Weights of a small GPT-style language model, trained from scratch on English Wikipedia.
Training: a variant of Adam for these matrices, 305M tokens, 4656 steps.
Each number is 128 + 24 x the weight over its row's rms, rounded and kept within 0 to 255. Layers, rows and columns count from 0. The size above them is the row's rms in percent of the matrix's.

# layer 11 MLP down (transposed), 640x192, rms 0.0717, rows 187-286, columns 160-191
size [101 105  94 109 100  83  95 113  88 102  97  87 105 114  92  85 107 109 102  99  95 101  97  87  95 104 100 103 123 108 103  93 108  90 104 101 105  94 104 105 102 106  93  83  95  99 110 104 111 110 108  88 114  90 102  90  94  97  91  97  84  97 101 106 111 105  91 108  97  90 107  95 106  93 103  95 100  93  93 107  97 102  94 102 118  98  99 103 107  97  89  99 100 108  95 105  98 107 109  88]
[[ 80  93  99  89 179  75 151 111 130 126 156 132 129 170 128 147 116 153 129 121  97 137 174 148 114  99 149 104 184 149 128 137]
 [173 108 137 167 100 164 153 139 144 117 161 136 138 122 121 129 126 134 143 143  94 125 114 108 126  98 157 115 112 138 116 152]
 [163 136 149 134 176  85 133 139  93 130  93 138 119 124 122  87 153 161  88 119 114 143 149 106 118 126 148 123 114 148 106 179]
 [125 135 108  92 154  95 144 179 142 135 146 126  79 147 141 142  99 124 155 127 126  82 142 137 110 143 131 125 139 164 121 148]
 [145 117  89 118 158 117  84  84 100 153 122 162 144 139 109 148 144 119  97 110 129  86 112 147 135  95 126 121 120 116 122 155]
 [153 170 130 151 129  47 148 128 135 144 138 109 125 108 141 126 136 117  94 114 128 151 166 135 141 116 159 132 154 139 126 151]
 [124 114 147 103 161  96 108 120 142 128 165 106 140  78 132 169 117 126  80 140  86 136 146 117 148 145  95 103 106 119 159 131]
 [155 105 140 146 104 169 142 111 152 167 170 129 134 139  86 110 145 112  71 157 141 155 144 141 103  74 111 147 109 167  96 114]
 [ 62 100 119 174 147 148 129 131 109 115 140 181 130 101 118 169 159 147 146 138 124 134 122 123 145 123 104 119 162  83 132 147]
 [108 144 166 138  85 123 146 144 118 126 156 101 147 104 167 154 115 189 126 111  90 138 129 121  97 128 168 145  85 146 129 133]
 [116 165 153  98 168 140 128 115 170 113 126 126 123 100 120 158 128 109 115 133 150 153 124 119 143 145 133 124 136 141 165 108]
 [159 118 145 112 174 102 112 150 152 108 147  92 142 145 116 125 134 139 112 122  81 114 132 133 159 101 107 134  81 169 147 111]
 [ 98 134 133 108 190 152 154 126 126 123  71 105 160 113 100 141 124  97 128 118 144 116 139 101 115 117 112 119 123 188 137 124]
 [119 110  96  91 119 133 111 163 170 144 152 152 117  88 170 111 138 111 141 165 153 143  81 173 139 133 106 176 137  94  90  94]
 [139 125  99 130 108 111 116 118 145 121  99 134 121 167  89 162  83 144 146 101 148  94  88 143 117 116  95 137 111 149 140 106]
 [148 147  73 134 104  87 132 122 150  90 132 105 133 125 138 100 131 149 140 150 133 112 159 120 138 126 162 126 152  81 117 174]
 [119 149 112 110  83 139 132 141 130 151 124 140 172 168 116 136 104 121 166 157  65 123  92 122 137 150 122 148 129  99 112 166]
 [136  98 127 127 152 153 111 108 163 102 114  96 158  87  83 106 120 179 107 119 149 143 132 128  98 126 150 121 142 140 156 117]
 [151 155 159  99 101 114 159 114 171 121 153 171 123  80  77  86 119  60 102 141 135 112 146 131 133 111 155 121 127  84 101 136]
 [176 134 107 111 157 126  84 117 120 123 132 120 111 125 103 119 121 163 106 129 122 151 145 149 129 133 124 137  97  96 101 125]
 [118 158 135 114 107 120 114  89 110 110 137 107 134  86 138 120 126 127 139 163  94  93 146 150 124 137 159  63 115  98 167 102]
 [109 128 109 105  99 130 142 132 150 132 138 146 135  94 145 136 123 130 114 128 135  98 122 147 151 143 170 113 156  91 124 134]
 [121 112 143 105 140 124 118 135 103 114  93 136 114 131 145 157 141 110 167 124 130 143 131 135 156  72 138 149 167 136 156 129]
 [158 140 133 114  86 110 127 142  89 133 166 110 128 135 143 112 120 133 147 104 137 111 146 116 106  94 100 109 129 104 143  97]
 [142 133 123 114 128 123 151 142 156 117 166 135 116 167 133 110 105 157 169 114 111  94  92 176 120 105 122 142 161 128 137 147]
 [104 197 143  95 116 138 172 137  96 128 134 154 169  87 127  77 134 117 165  96 120 136 118 132  64 152 127 138 115 137  82 164]
 [147 151 122 139 161 134 107 149 139 130 107 120  51 122  95 127 105 133 115 126 105 146 147 141 131 153 106 161 160 119 119  95]
 [118 122 130 145 134 119 199 131 115 118 124 151 124 139  86 110 149 200 134 128 164 137 169 120 108 126 145 104 134 108 108 143]
 [132 132 101 115 135 113 113 130 114 132 160 167 132 122 126 178  99  97 134 104 132 123 114 110 152 130 107 181 152 150 139 138]
 [106 120 106 143 134 113  94 206 170 131 117  87 115  74 129 153  98 125  99 172 110 110 156 103 150 137 127 108 143 163 108 122]
 [133 102  89 117  88 153 127 133 120 137 131 143 183 114  82 113 117 121 135 162 143 112 123 107 141 142 154 156 145  86 144 128]
 [146 148 137  75 146  99 157 115  99 107  98 127 179 115 132 142 132 120 106 140 119 134 142 136  94 115 103 115 136 107 146 162]
 [124 102 106  79 165 100 113 115 126 157 141 117 120 101 136  91 110 116 175  67  79 133 139 121 149 153 137 105 130 125 145 138]
 [ 96 180 124 142 105 122 119  98 130 130 129 137 123 149 109 151 142 110 119 141 107 162  92 107 143 142  91 110 116 124 124  80]
 [135 151 112 115 110 138 187 137 154 138  85 112 134 136 125 134 131 139 149 101 115 120 125 159 183  69 141 143 110 124 128 156]
 [135 136 114 142 115 112 163 104 153 124 153 104 162  95 108 123 122  90 125 115 104 167 121 108 125 178 143 179 122 142 122 130]
 [102 122 146 130 117 129 145 134 140 129 135 166 132 154 154 123 141 130 171  82 115 116 120 112 138 129 147 105 127 113 120  96]
 [118 159 101 102 108 126 145 129 165 165 169 114 113 112  84 140 112 100 157  90 123 157 104 130 116 122 137 165 114 118 123 151]
 [140  97 110 137 140  91 168 154 129 139 126 115 107  83 146 112 134 145 165 143 140 150 110 120 132 150 126 155 124 148 131 121]
 [163 117 115 190 108 128 101 139 158 111 102 129 152 131 137 121 140 131  97 114 129 134 177  87 107 131 168 135 127  79 155  79]
 [120 123 107 141 140 136  67 129 183  85 159 139 137 158 126 163 113 157 135 116 116 132 130 127 113 137 151 167 144 121 114 158]
 [151 113 109 111 109 114  93 120  98 147 176 162 147 159 109  96  97 131 139 150 154 171  81 124 146 113 111 113 127 136 135 157]
 [120 150 103  91 118 146 189 140 155 125 140 160 159 152 134 144 172 130 150 134 146 140 141 129 105 157 194 118  69 120  85 137]
 [150 129 133 123 119  63 104 143 151 103 192 135  99 182 120 136 118 125 110 187 119 151 161 121 125 110 124 130 135 145 150 152]
 [128 146 142 167 141 149 113 125  88 149 117 126 163 149 157 119 131 146 121 124  85 113 129 133 128 148 102 121 115 143 151  88]
 [141 108 127 119  73  95 143 129 128 146 138 138 176 120 100  81 165 127 144 104  88 127 134 109 124 146 134 113 120 106 127  89]
 [120 121 131 164 153 168 146 147  87 161 116 143  93 123 116 119 122 128 144 154 135 125 142  76 140 126 143 120 151  97 164 159]
 [136 172 156 119 125 108 130 112 139 153 119 106 211 140 162 185 145 132 117  63 107 140 152 129 133 162 117 129  75 109 124 143]
 [ 84 126 131 117 134 172 128 154 143 143 115 142 118 117  97 149 109  96 143 116 146 171 129 128 129  84 123 152 106 158 151 124]
 [107 111 114 148 118 102 145 168 104 140 127 161 138 144 147 100 107 120 211 189 135 158 168 153 149 153 115 101 163  96 133 131]
 [123 110 117 101 142 138 146 137 113 105  99 124 168 129 126  89 146 120 143  96 128 128 146 127 108 162 127 102 149 126 142 117]
 [131 139 129 143 143 166 134 165  87 140 133 138 143 135 126 130 125 120 119 169 137 133 127 163 115 149 163 116 149 106 100 131]
 [147 133 139 162 136 131 141 127 121  90 122 103 173 151 101  91 125 130 148 132 157 172  80 131 114 133 134 123 157 141 142 135]
 [149 130 150 111  96  73 156 115 146 145 140 131 109 172 145 168 117  90 128 141  80  96  97  86 103 136 116 129 101 144 133 152]
 [144 101 130 114 124 131 118 105 140 130 150 140  39 121 132 129  98 126  95 119 156 132 130 107  93 113 115 142 106 150 158 119]
 [104 195 141 105 123 117 131  78 148 113 138 105 123 138  97 115 113 103 146 120 128 122 111 115 128 139 111 141 168 147 107 130]
 [ 99 139 131 131 162 158  98 142 180 169 106 160 125  95 141  99 163 101 187 138 166 138 159 113 123 112 127 134 162 125 107 126]
 [115 114 151 143 114 127 127 101 137 167 119 143 146 135 136 100 134 113 108  76 116 134  83 156 161 119 112 147 122 135 136 130]
 [132 131 123 109  86 102 114 137 184 144 125 163 168 143 135 140 139 131 143 139 144 186 152 102 113 138 115 145 114 138 140 163]
 [122  92 134 160  92 146 156 124 113 146 150 156 108 129 129 145 115 151  94 135 132 112 102 164  83 132 124 129  57 158 137 136]
 [148 110 155 152 116 133  85  81 140 116 125 108 136 125 149 117  86 117 157 115 130 123  94 100 112 110 137 127 130 145 169 162]
 [145 139 107 120 120 134 129 112 120 126 122 147 153 113 110  93 153 141 151 123 117 102 118  65  92 149 105 139 151 138 141 108]
 [ 90 109 118 165 132 172 152 143 123 136  94 174 108 106 145 163 128 126 160 142 148 109 116 126 120 119 172 130 124 115 120 105]
 [ 51  91  79 116 169 123 131 135 104  97 127 139 121 158 176 151 126 137 121 158  88 151 137 132 163 129 120  77 126 113 145 144]
 [143 107 164 128 158 147 181 152 130 134  89 111 172 176 161 130 125 141 123 163 100 116 129 168 118 147 126 130 163 120 105 144]
 [151 143 112  97 142 131 137 149  97 100 159 103 148 149  94 122 115 144 133 114 132 103 138 174 155 118 156 137 154 110  99 126]
 [129 159 143 113 127 136 106 148 146 164 116 124 165 113 192 141 122 142 154  99 155 135 190 146 136 136 129 123 132 108 106 135]
 [125 137  94 119 139 113  98  93 114 108 132 143 165 126 158 155 126 136 170 118 131  88 135 115 113 127 144 160 142 132 120  53]
 [136 125 142  89 140 179 115 131  85  90 142 116 127 136 118 121 116 128 135 141 158 125 154 153 139 158 161 139  73 151 132 104]
 [108 110 144 137 125 137  88 116 135 168 147  85  77 145 111 134 161 113 135 126 144 132 117 150  85 110 117 124 134 136 131  85]
 [ 64 116 109 105 127 162 147 123 135 124 115 137 107 169 140 157  88 121 160 146 141 145 114 128 129 136 146 115 126 134 131 148]
 [140 198 136 133 174 143 136 129 140  92 129 112 103 139  74 138  93 104  87 134 148 123 141 100 156 149 141 156 150 138 148 149]
 [ 92  72 131  88 111  91 142 134 169 125 111 172  81 150 163 115 149 117 109 114 140 157 123 131 134 111 132 108 161 127 109 145]
 [160 121 143 134 103 115  98 144 103 134 109  77 108 125 169 109 158 155  90 137 144 160 146  83 104 116 115 136 103 142 149 130]
 [106 142 127 134 144 116 138 127 102 103 154 136 152  76 127 116 162 212 137 149  92 128 132 167 120 156  90 124 132 173 126  76]
 [133 109 134 129 169 118  81 117  87 127 103 169 143 131 127 119 155 135 121 141 118 117 148 158 115 119 145 139  82 145 139 143]
 [129 140 137 118 139 118 160 112 144 171 136  56 147  98 150 154 119  97 170 133 146 145 171  93 107 126 141 108 146 115 114 139]
 [159  85 118 141  98  98 155 119 125  86 136 133  93 103 128 117 139 144 134 153 140 102 140 109 138 124  96 112 142 126 134 155]
 [115 111 148 124 108 126  80 115 161 130 105 134 144 169 156 121 108 112 160  93 146 147 130 140 123 144 129 122 125 141 124 115]
 [114 149 116 127 138 122 100 108 111 155 161 152 133 108 117 136 127 131 122 173 121 172 148 153 117 159  97 112 110  93  93 180]
 [134 120 160 150 115 133 112 144 159 168 141 107  83 143 125 155 133 123 119  86 141 113 135 126 117 152 183 148 132 147 127 159]
 [104 133  92 111 126 149 133 134  77 111 158 149 114 149 144 126  97 124 121 114 113 152 157 120 122  96 141 112 106 154 101 123]
 [117 123 130 186 146 130 143 136 143 131 103 170 160  96 109 128 111 138 123 102  79  96 130 119 151  98 176 135 138 146 143 131]
 [133 158 111 126 114 144 137 103 132 107 104 173 119 105 134 124 112 100 123 122 148 146 157 148 160 139 135 129 110 130 115 151]
 [165 126 113 118 174  89 132 146 119 116 150 143  90 136 122 167  93 121 138 131 127  99  97 164 169 126 152 108 138 123 151 111]
 [185 115 124 197 145  91 130 177  64 109 133 161 110 122 128 117 112 115 121 139 150 131 142 151 149 137 110 149 137 112 142 162]
 [144 117 136 169 117 128  71 118  83 153 112 123 157 132 157 142 151 128 157 116 160 121  87 127 113 149  99 158 171 122 134 150]
 [ 85 121 137 166 123 129 142 138 118 134 105 159 121 168 107 133 132 125 121 148 141 151 145 161  71 163 155 118  98 147 115 162]
 [121 152 166 112 120 138 124 108 130 131  97 147 179 126 137 182 156 172 143 120 116 142 115 101 129 149 109 114 108 144 152 110]
 [156 105  77 114 108 106 147 157 101 148 141 167 125 130 126 111  98 129 144 155 136  95 114  92 135 145 139 152 113  95 161 152]
 [133 150 126 140 157  50 137 125 102 133 177 127 152 142 107  98 101 129 131 153  98 112 159 145 141 133 139 121 152 127 163 124]
 [163 139 122 158 133 130 124  76 131 146 101 109 139 132 147 144 141 113 161 110 127 105 113 124  75 122 122 154 117 108 167 156]
 [103 119 116 101 148 124 147 145 155 122 112  88 121 112 119 148 132 145 165 160 111 101 134 126 122 123  91 168 174 162 113 157]
 [103 132  92 128 134 160 136 158 135 111 120 114 118 130 139 183 112 174 132 128 174 128 155 121 156 143 142 127 111 111 126 104]
 [137 135 113 180 105 153 127 138 137 164 133 149 104 121 150  99 154 135 147 197 104 149 160 142 113 139 155 119 132 112 145 151]
 [128 122 145 117 125 137 128 156 135 132 107 129 129 110 120 126 129 168  88 157 134 135 126 131 102 151 142 126 158 102 101 119]
 [107 116 116 148 147 132 149 158 157 113 120 118 150 150 142 122 142 145 113  81 129 136 122 128 128 113 128 117 101 138  94 131]
 [145 113 160 159 135 193 110 113 100 114 127 149 121  97 163 134 162 116 122 149 127 108  90 151 117 130 131 150 131 178 124 160]
 [117 157 103 127 126 116 154 147  96 143 116 155 134 188 138 133 116 125 151 102 130 127 133 137 117 111 152 109 180 123 118 178]
 [140 102 133 137 138 137 128 135 109 127 111 125 100 159 121 143 129 119 120 132  99 119 147 110 141 140 109 118 131 119 151 139]]
# layer 11 MLP up, 640x192, rms 0.0792, rows 188-287, columns 160-191
size [102  97 103 100  98 102 106  95  97  96  95 104 103  97  95 100 103  99  98  95 100  98  96  98 102 111 103 104 102 102  99 106  93  99 105 101 101 103 100 103 105  95  90  96  99 102 102 108 104 108  92 105  89 101  92  89 102  91  96  95  97  98 102 100 100  95 105  99  94  99 104 103 102 103  96  99  95  91 105  96 111  97 101 107 101 105  99 100  99  93 100 103 109 104 101  99 104  99 106  94]
[[141 142 154 110  82 126 128 104 153 130 132 138  95  99 126 118  69  91 142 135 118 157 123  80 147 149 121 101 110 137 119  96]
 [135 100 129 116 105 121 106 150 165 140 130 149 166 117 134 112 135 109 149  97 137 122 189 109 167 109  82 135 101 122 127  99]
 [184 161 144 114  73 128 159 127 132 146 143 100 111 126 128 126  99  77 134  85 143 125 135 130 118  84 102 132 111 161 136  97]
 [103 170 150 112 111 136 140 141 130 105 150 119 109 144  88  95 115 143 142  88 136 123 118 153 171 113 108 115  94 133 105 118]
 [137 148 125 141 131 193 117 111 112 138  70 141 115  99 120 156 115 180 139 123 133 116 117 157 127 129 146 143 130  84  95 107]
 [132 173 135 126  92 165 145 142 103 130 139 126 180  96 111 115 129 134 151 144 125 125 163 125 135 127 129 112 131 130 107  96]
 [154 145 144 147 124 135 143 131 146  92  82 114 136 113 118  56 143 122 152 128 102 149 133  84 134  98 113 132 101 129 118 131]
 [150 170 108 141 154 120 147 110 142 114 116 151 116 110 131 151 129 144 132 127 120 137 110 130 113 116 129 128 113 121 151 127]
 [162 123  98  94 160 169 121 153 132  84 153  99  79 142 142 122  87 102 145  84 124 141 152 124 152 122 127 160  92 139 142 105]
 [134 124 115 128 121 137 150 166 133 109 142 125 143 124 112 104 128 105 121 106 156 106 138 105 122 154  86 125 164 125 136 133]
 [116 155 141 105 108 135  94 133  92 152 146 114 160 111 125 116 122 139 124 165 175 128  91 142 150 152  86 116  87 139 184 126]
 [112 123 136  78 152 157 162 138 186 131 126 145 118  72 127 133 130 130  99  99 124 133 142 120 157 102 120 103 125 119 168 136]
 [141 127  62 101  84 202 137 133 132 103 122 123 167 134 120 137 139 129 141 106 117 125 111 121 134 110 153  90 122  96 142 122]
 [140 182 141 153 109 104 103 136 129  72 144  79 129 118 106 110 135  88 113 104 119 109 104 144 119 125  95  90 117  86 142 119]
 [110 126 127 112 142 129 102 135 164 151 150 131  79 124 120 103 144 149 154 121 109 115  98  95 135 128 123 116 119 139 112 117]
 [129 171 161 136 121 127 142 124 134  87 132 143 111 161 134 109 137  81 124 112 143 139 160 116 120 130 162 126 112 123 124 114]
 [151 155 177 142 158 160  96  89 124 145 125 108 136 143 103 130 140 142 123 134 149 132 121 107 125 130 105 136 136 135 145 146]
 [102 136  95 137 134 126 134 145 158 140 137  94 181  97 137 110 125 152  71 100 107  86 125 133 141 139 115  93 101 118 145 142]
 [111 106 133  82 114  77 108 111 104 113 123 125 153 155 172 127 117 108 135 133 133 112 163 101 115 103  77 111 123 134 138 107]
 [114 150 132 115 139 123 108 134 101  69  63 130 134 115 102 112 135 131 145 107 128 141 169  90 174 157  94 137 110 156 112 128]
 [132 100  94 142 142 137 131  96 141 150 108  92 140 142 148  94 102 119 156 107 116 151 105 122 156 103 100 102 105  94 133  94]
 [ 96 156 168  98  72 104 147  85 104 152 131 113 139 126 127 106 174 116 119 119  90 145 130  95 173 156  67 101 140 104 149 122]
 [104 130 121 109 119 117 170  66 121 133 158 127 169 109 140 118  83 151 106 136 162  90 144 144 140 150 127 106 124 148  91 154]
 [128 106 140 133 184 166 176 120 145  89 151  98 161 164 118  92 122 129  93 129 112 117 116 104 165 129 147  97 110  99  84 139]
 [125 125 144 127  97 162 158 128 119  85 109 166 157 143 103 134 124 143  67 162 153 146 140 126 128 108 122  85  96 111 125  99]
 [139 104  67  64 163 124 145 108 120 123  91 133 144 145 125 107 110  96 146 135 136 130 172 122 185 136 109 124 138 125 162 160]
 [165 140 109 118 171  98 109 113 134 134 135 104 110 115 126 122 128 105 130  90 135  91 149 128 150 124 119 122  94  95 132 102]
 [ 98 129 107 123 119 153 133 125 112 130  77 146 115  53 110 127 138 132 133 112 131 202 188 122 126 118 129 121  96  91 148  88]
 [122 109  97 119 134 100 148 134 147  78 118 118 103 160  94 107  87 123 164 100 139  85 139 144 132  99 133 103  93 129 158 130]
 [155 148 103 131 117 129 111  86 167 134 146 132 174  88 143  71  88 120 146 119 155 137 130 142 122  84 100 112 118 116 125 142]
 [118 145 130 112  86 116 168 163 143 147 144  87 140 129 148 123  92 157  82 132 162 132 135 139 152 144 135 144 122 112 118  96]
 [113 151 165 121 131 151 164 109 151 111 119 125 110 147 138 117 104 114 109 140 106 181 142 122 128 171 118 134 127 107 112 102]
 [ 80 140 149  87 142 117 125 143 121 116 131  90 176 142 138 123 128 134 107  67 204 132 155 132 106 132 143 125  97 128 131 105]
 [137  95 128 140  91 122 126 161 185 112 133  96 145 169  89 112 114 154 103 109 109 127 123 117 158 106 170  83  90  95 153 150]
 [151 160 126 111 115 124 100 110 166 140 151 127 132 127 137 116 109 141 124 137 178 115 150 161 185 112 157  73  96 111 165 164]
 [137 132  75  68 160  86 161 125 121 140  95 184 124 127  84 118 114 105 120 138 142  63 139 115 166 148 116 125 141 124 153 141]
 [142 103 114 101 170 150 147 102 131 124 116 164 154 111 113 124 119 150 123 122 141 109 119  96 106 143  99 118 108  94  98  97]
 [138 143 130  91 101  73 115  54 131 112 136 109 136  59  78 116 107 142 114 130 126 102  92  89 156 144 136  86 134 119  96  90]
 [134 124 151  79 111 169 134 123  94 120 114 146 117 101 115 159 124 114 135 135 148 146 152 144 151  80  57 102 115 111 112 131]
 [118 128 138 120 109 121 187 121 129 137 114 150 120 175 151  90 109 116 110 105 178 152 163 142 155 108 123 106 125 136 122 133]
 [ 97 145 106 121 141 118 144 156 156 107  91 128 142  85 136 116  79 124 145 138 125 164 116 122 144 133 114  97 116 120 127 136]
 [165 163 123 133 157 157 138 138 122 133 129 114  94 119 129 129 157  78 122 136 137 108 148 145 115 157 119  71 126 143 128  93]
 [134 112 142 131 153 123 127 103 158 105 144 120 140 112 120 125 103 140 124 137  96 100 130 134 126 107 119 126 133 125 139 103]
 [115 163 155 138 119 171 121  85 128 137 114 129 114 140 113 113 164 129 134  93 149 136 136 136 112 115 116 108 116 127 102 125]
 [123 113 153 116 134 121 151 115 102 145 106  69 103 141  91 101 108 167 131 119 126 105 140 137 135 144 135 109 122 135 141 148]
 [136 123  92 137 114 161 154 101 101 144 153  67 132 114  95  99 127 151 107  90 111 133  96 122 134 163 124 105  75 113 132 123]
 [135 121 159 154 117  97 138  89 122 128 153 112 170 173 154 137 161 150 105 120 130 140 144 129 120 155  96 116 129 117 121 106]
 [126 139 107 138 123 165 155 101 123 106 113 119 149 123 114 120 105 139 156 138 125 152 126 132 159 149 152 140  91 116 173 112]
 [ 94  88 135 106  84 140 123 127 152 142 119 139 117 134 149 114 113 125 137 103  77 128 148 160 181 135  98 123 138 114 132 127]
 [121 105 189 139 123 139 135 115 116 128 144 132 137 113 128 139 105 157 134 128 128 149 125 133 114  93  96 114  96  99 166  93]
 [113 151 105 114 118 153  79 157 154 132 116 149 147 101  99 119 114 146 118 118 122 144 135 123 143 139 132 116 144  87 131 144]
 [136 130 186 107 143  69 104 124  94  90 130 155 161 114 145 134  48 167 113 124 143 143 140 125 145 136 100 107 100 102 147 127]
 [109 113 146  93  85 130 126 103 115 135 114 164 186 104 143 125 128 148 150  85 115 119 125 145 148 150 146 116 141 156 152 116]
 [129 100 164 122 149 141 107 147 110 111 162 108 105 141 150  75 105 108  86  96 122 109 155 112 157 134 116  92  82 101 131 123]
 [137 112 133 113 127 150 133 153 119 117 105 132 133 154 184 126 116  99  92 143 122 116 162 165 144 163 132 127 129  94 122 150]
 [111 138 145 139 122 152 141  99 125 169 132 115 134 102 118  77 136 159 113 147 125 174 148 150 193 134  89 123 137 131 155 108]
 [140 134 116 110 132 157 155 137 129 111  64 122 159 110 131  80 124 146 138 128 135 161  82 145 159 123 135 112 113 130  87 109]
 [130 148 166  89 119 102 132 179  91 116 113 128  74 109 115 108 140 120 121 109 119  94 117 140 129  98 141 117 147 145 118  84]
 [174 159 156 131 144 167 153  96 190  84 119 131 131 111 137  78 160 143 150 130  83 134 114 133 155 100  92 137 137 114 140 120]
 [166 134 161 123 142 106 144 115 126 137 123 131 120 133 136  88  99 139  85 138 144 117 109 115 108 113 117 127 116  87 120 156]
 [123 159 113 124 103 100 154  95 135 116 109  96 156  87 111 142 120 141 142 100 120 125 103 111 135 149 124 128 116  82 102 124]
 [144 136  79 155  95 112 175 123 118 145 125 105  85 113  74 111 156 140  97 112 143  86 130  97 126 113 121 136  93 127 134 154]
 [202 141 134 104  89 123 106 132 142 121 126  96 118 120 119 128 125 171 142 106 171 153 175 170 125 185 129 138 117 135 160 111]
 [161 108 128 120  96 135 140 114 171 125 106 120 111 161 100 128 150 108 162  95 129 102 122 153 173 121 114 131  98 115 135 142]
 [102 103 102 130 121  79 146 112 183  81  75 127 114 110 121 137 117 125 118 116 129 166 123 125 176 135 153 118 128  85 142  95]
 [129 150 160 145 147  89 164 101 111 130 131 145 154 167 135  90 139 137 143 142  81 120 151 147 120 184 109  95  92 121 122 103]
 [165 134 109  89 104 157 139 109 168 125 130 129 103 126 107 153 163 120 120 103 115 106 104 121 127  87 161 127 107 129 163 112]
 [110 128 119 128 150 125 131 102 117 143 138  94 150 101 123 135 111 133 117 127 122 110 116 114 122 112 101  76 120 109 112 130]
 [136 136 112 118 125 153 122 148 170 130 108 137 147 160  86 132  84 109 148  83 133 112 100 120 144 136 146 137 116 149 117 123]
 [138 127 149 103 124 155  94 101 169 107 146 121 140 117 152 129 153 129 124 111 122 148 113 146 126 137 115 109  99  95 146  72]
 [136 133 134 143 135 103 157 151 132  99 150 123 120 130  81  96 100  85 148 108 130 153 143  95 164 105 112 136 106 127 126 135]
 [120 147 106 154 154 147 151 129 131 147 117 121 120 126 113 131 104 150 145 112 122  99  86  69 117 146 143 130 123  95 123 138]
 [130 148 121  93  85 127 113  92 135  93 124 115 110 102 138 116 110 178  99 144 129 166 123 143 127 105 153 138 128 126 126 106]
 [166 162 152 123  83 126 114 151 156 110  94  61 135 140 135 105 153 141 113 111 121 110 126 101 128 123 127 135 112 136  95 137]
 [134 105 136  99 112  92 105 123 140 128 136 139 142  69 123 127 121 140 127 115 170 137 123  38 129  87 113  77  83 123 116 139]
 [129 123 149 105 127 122 166 135 127 134 130 130 153 136  99 139 103 114 117 116 154  97 132 132 107  80 106 108 133 154 107 131]
 [158 109 117  83 132 153 153 112 146 130 131 138 145 108  91 112 128 135 146 129 122 123 139 143 188 114 102 119  97 159 118 154]
 [118 142 100 125 142 123 154 154 108  78 108 136 145 156  91  98 114 110  97 148 124 147 146  97 154  96 147 117 123 123 139 120]
 [187 132 111 140 101 155 134 115 154 121 115  91 113 167 134  98 121 140 174 134 150 118 149 133 129 150 122 137 139  80 148 123]
 [133  94 117 124 120 129 140 103 130 100 116 130 122 135 159 127 146 176 144 140 163 141 143 134 170 152  99 100 115 121 167 149]
 [157 173 105 114 108 153 161 148 110 118 136 140 107 113 106 125 106 147 110 116 145 106 149 136 138  97 138  82 109  92 133 141]
 [153 164 133 110 118 143 123 155 121 127 122 148 163 101 131  97 112 114 120 133 151 136 120 143 156 129 101  90 135 118  98 151]
 [161 148 105 143 123 144 129 113 175 119 140 140 102 104 148 156  99 130 179 108 136  83  87 128 157 132 110  96 112  63  88  97]
 [115 141 133  81 123 108 132 128 136 122 129  97 129 133 142  99 118 135 115 144 105 112  85 128 139 106 103 109 142  99 159 145]
 [ 79 147 134 104  95 150 146  64 134 137 117 128 138 117 154 153 104 126 128 127 116 118 126 105 124  99  98 135 103 119 133 128]
 [135 125 124 131 157 133 165 118 112 118 130  93 151 119 159  82 110 145 109 117 155 155 153 127 142 175 150  98 121 116  74 162]
 [118 107 149 164 131  71 146  97 100 121 111 147 168 129 133 138 130 135  98 110 133  94 119  96 158 110 115 134 123 134 100 120]
 [ 83 141 153 105 133 125 153 115 152  84 141 119 139 123 123 118 112 109  93 139 139 120 121 143 179 123 124 136 143 106 123 109]
 [123 135 117 107 122 144 132  95 144 125 164 134 116 133 133  96 128  47 123  85 108  97  97  91 105 111 125 103 145 129 133 130]
 [142 113 154  96 109 141 123 111 136 113 160 116 129  77 116 132 165 128 131  97 144 142 121 141 127 137 101 108  99 151 113 135]
 [144 111 138 118 156 169 160  99 115 117 100 186 112 131 151 139 106 175 111 109 144 130  83 111 133 153 120 132 143 137 146 109]
 [113 147 102 130 142 133 148 108 138  97 105 120 120 157  72 108 130  96 127 102 129 109 135 136 113 140 114 124  83 121 115 135]
 [116  98 134 103 144 161 119 123 101 150 129 131 153 127 126 117  87 111 180 114 121 154 127 164 116 143  73 114 114 139 148 117]
 [128 131 117  51 132 140 133 151 148 117 121 122 129 100 126  87  97 122 142 106 105 104 179 115 126  82 105 124  89 147 142 122]
 [131 128 153 117 179 139 181 130 129 160 133 108 136 147 127 102 144 149 145 105 150 120 173 131 154 133 129  87 147 112 133  97]
 [148 123 139 128 151 173 114 142  82  95 117 115 115 120  87  84  96  84 122  94 194 147 121 117 169 129 100 149 149 131 145 125]
 [148 110  83 129 128 160 125 183 117 132 117 138 137 139 105 102 119 109 135 133 186 126 145 144 151 146 109 101 147  96 132 122]
 [115 130 125 158 128 118 107  98 139 103 108 136 137 152 132 107 101  99  75 114 132 145 105 105 126 141 101 102 109 132 136 133]
 [170 154  90 120 134 160 152 141 122 138  80 117 101 113 105 135 129 139 147  68 143 142 149 112 143 118 148 162 150  71 104 168]
 [146 156 127 193 121 161 106 125 163 147 128 128 115 106 138 133 131 150 141 117 115 129 131 105 138 120 141  88  85 108 133 104]]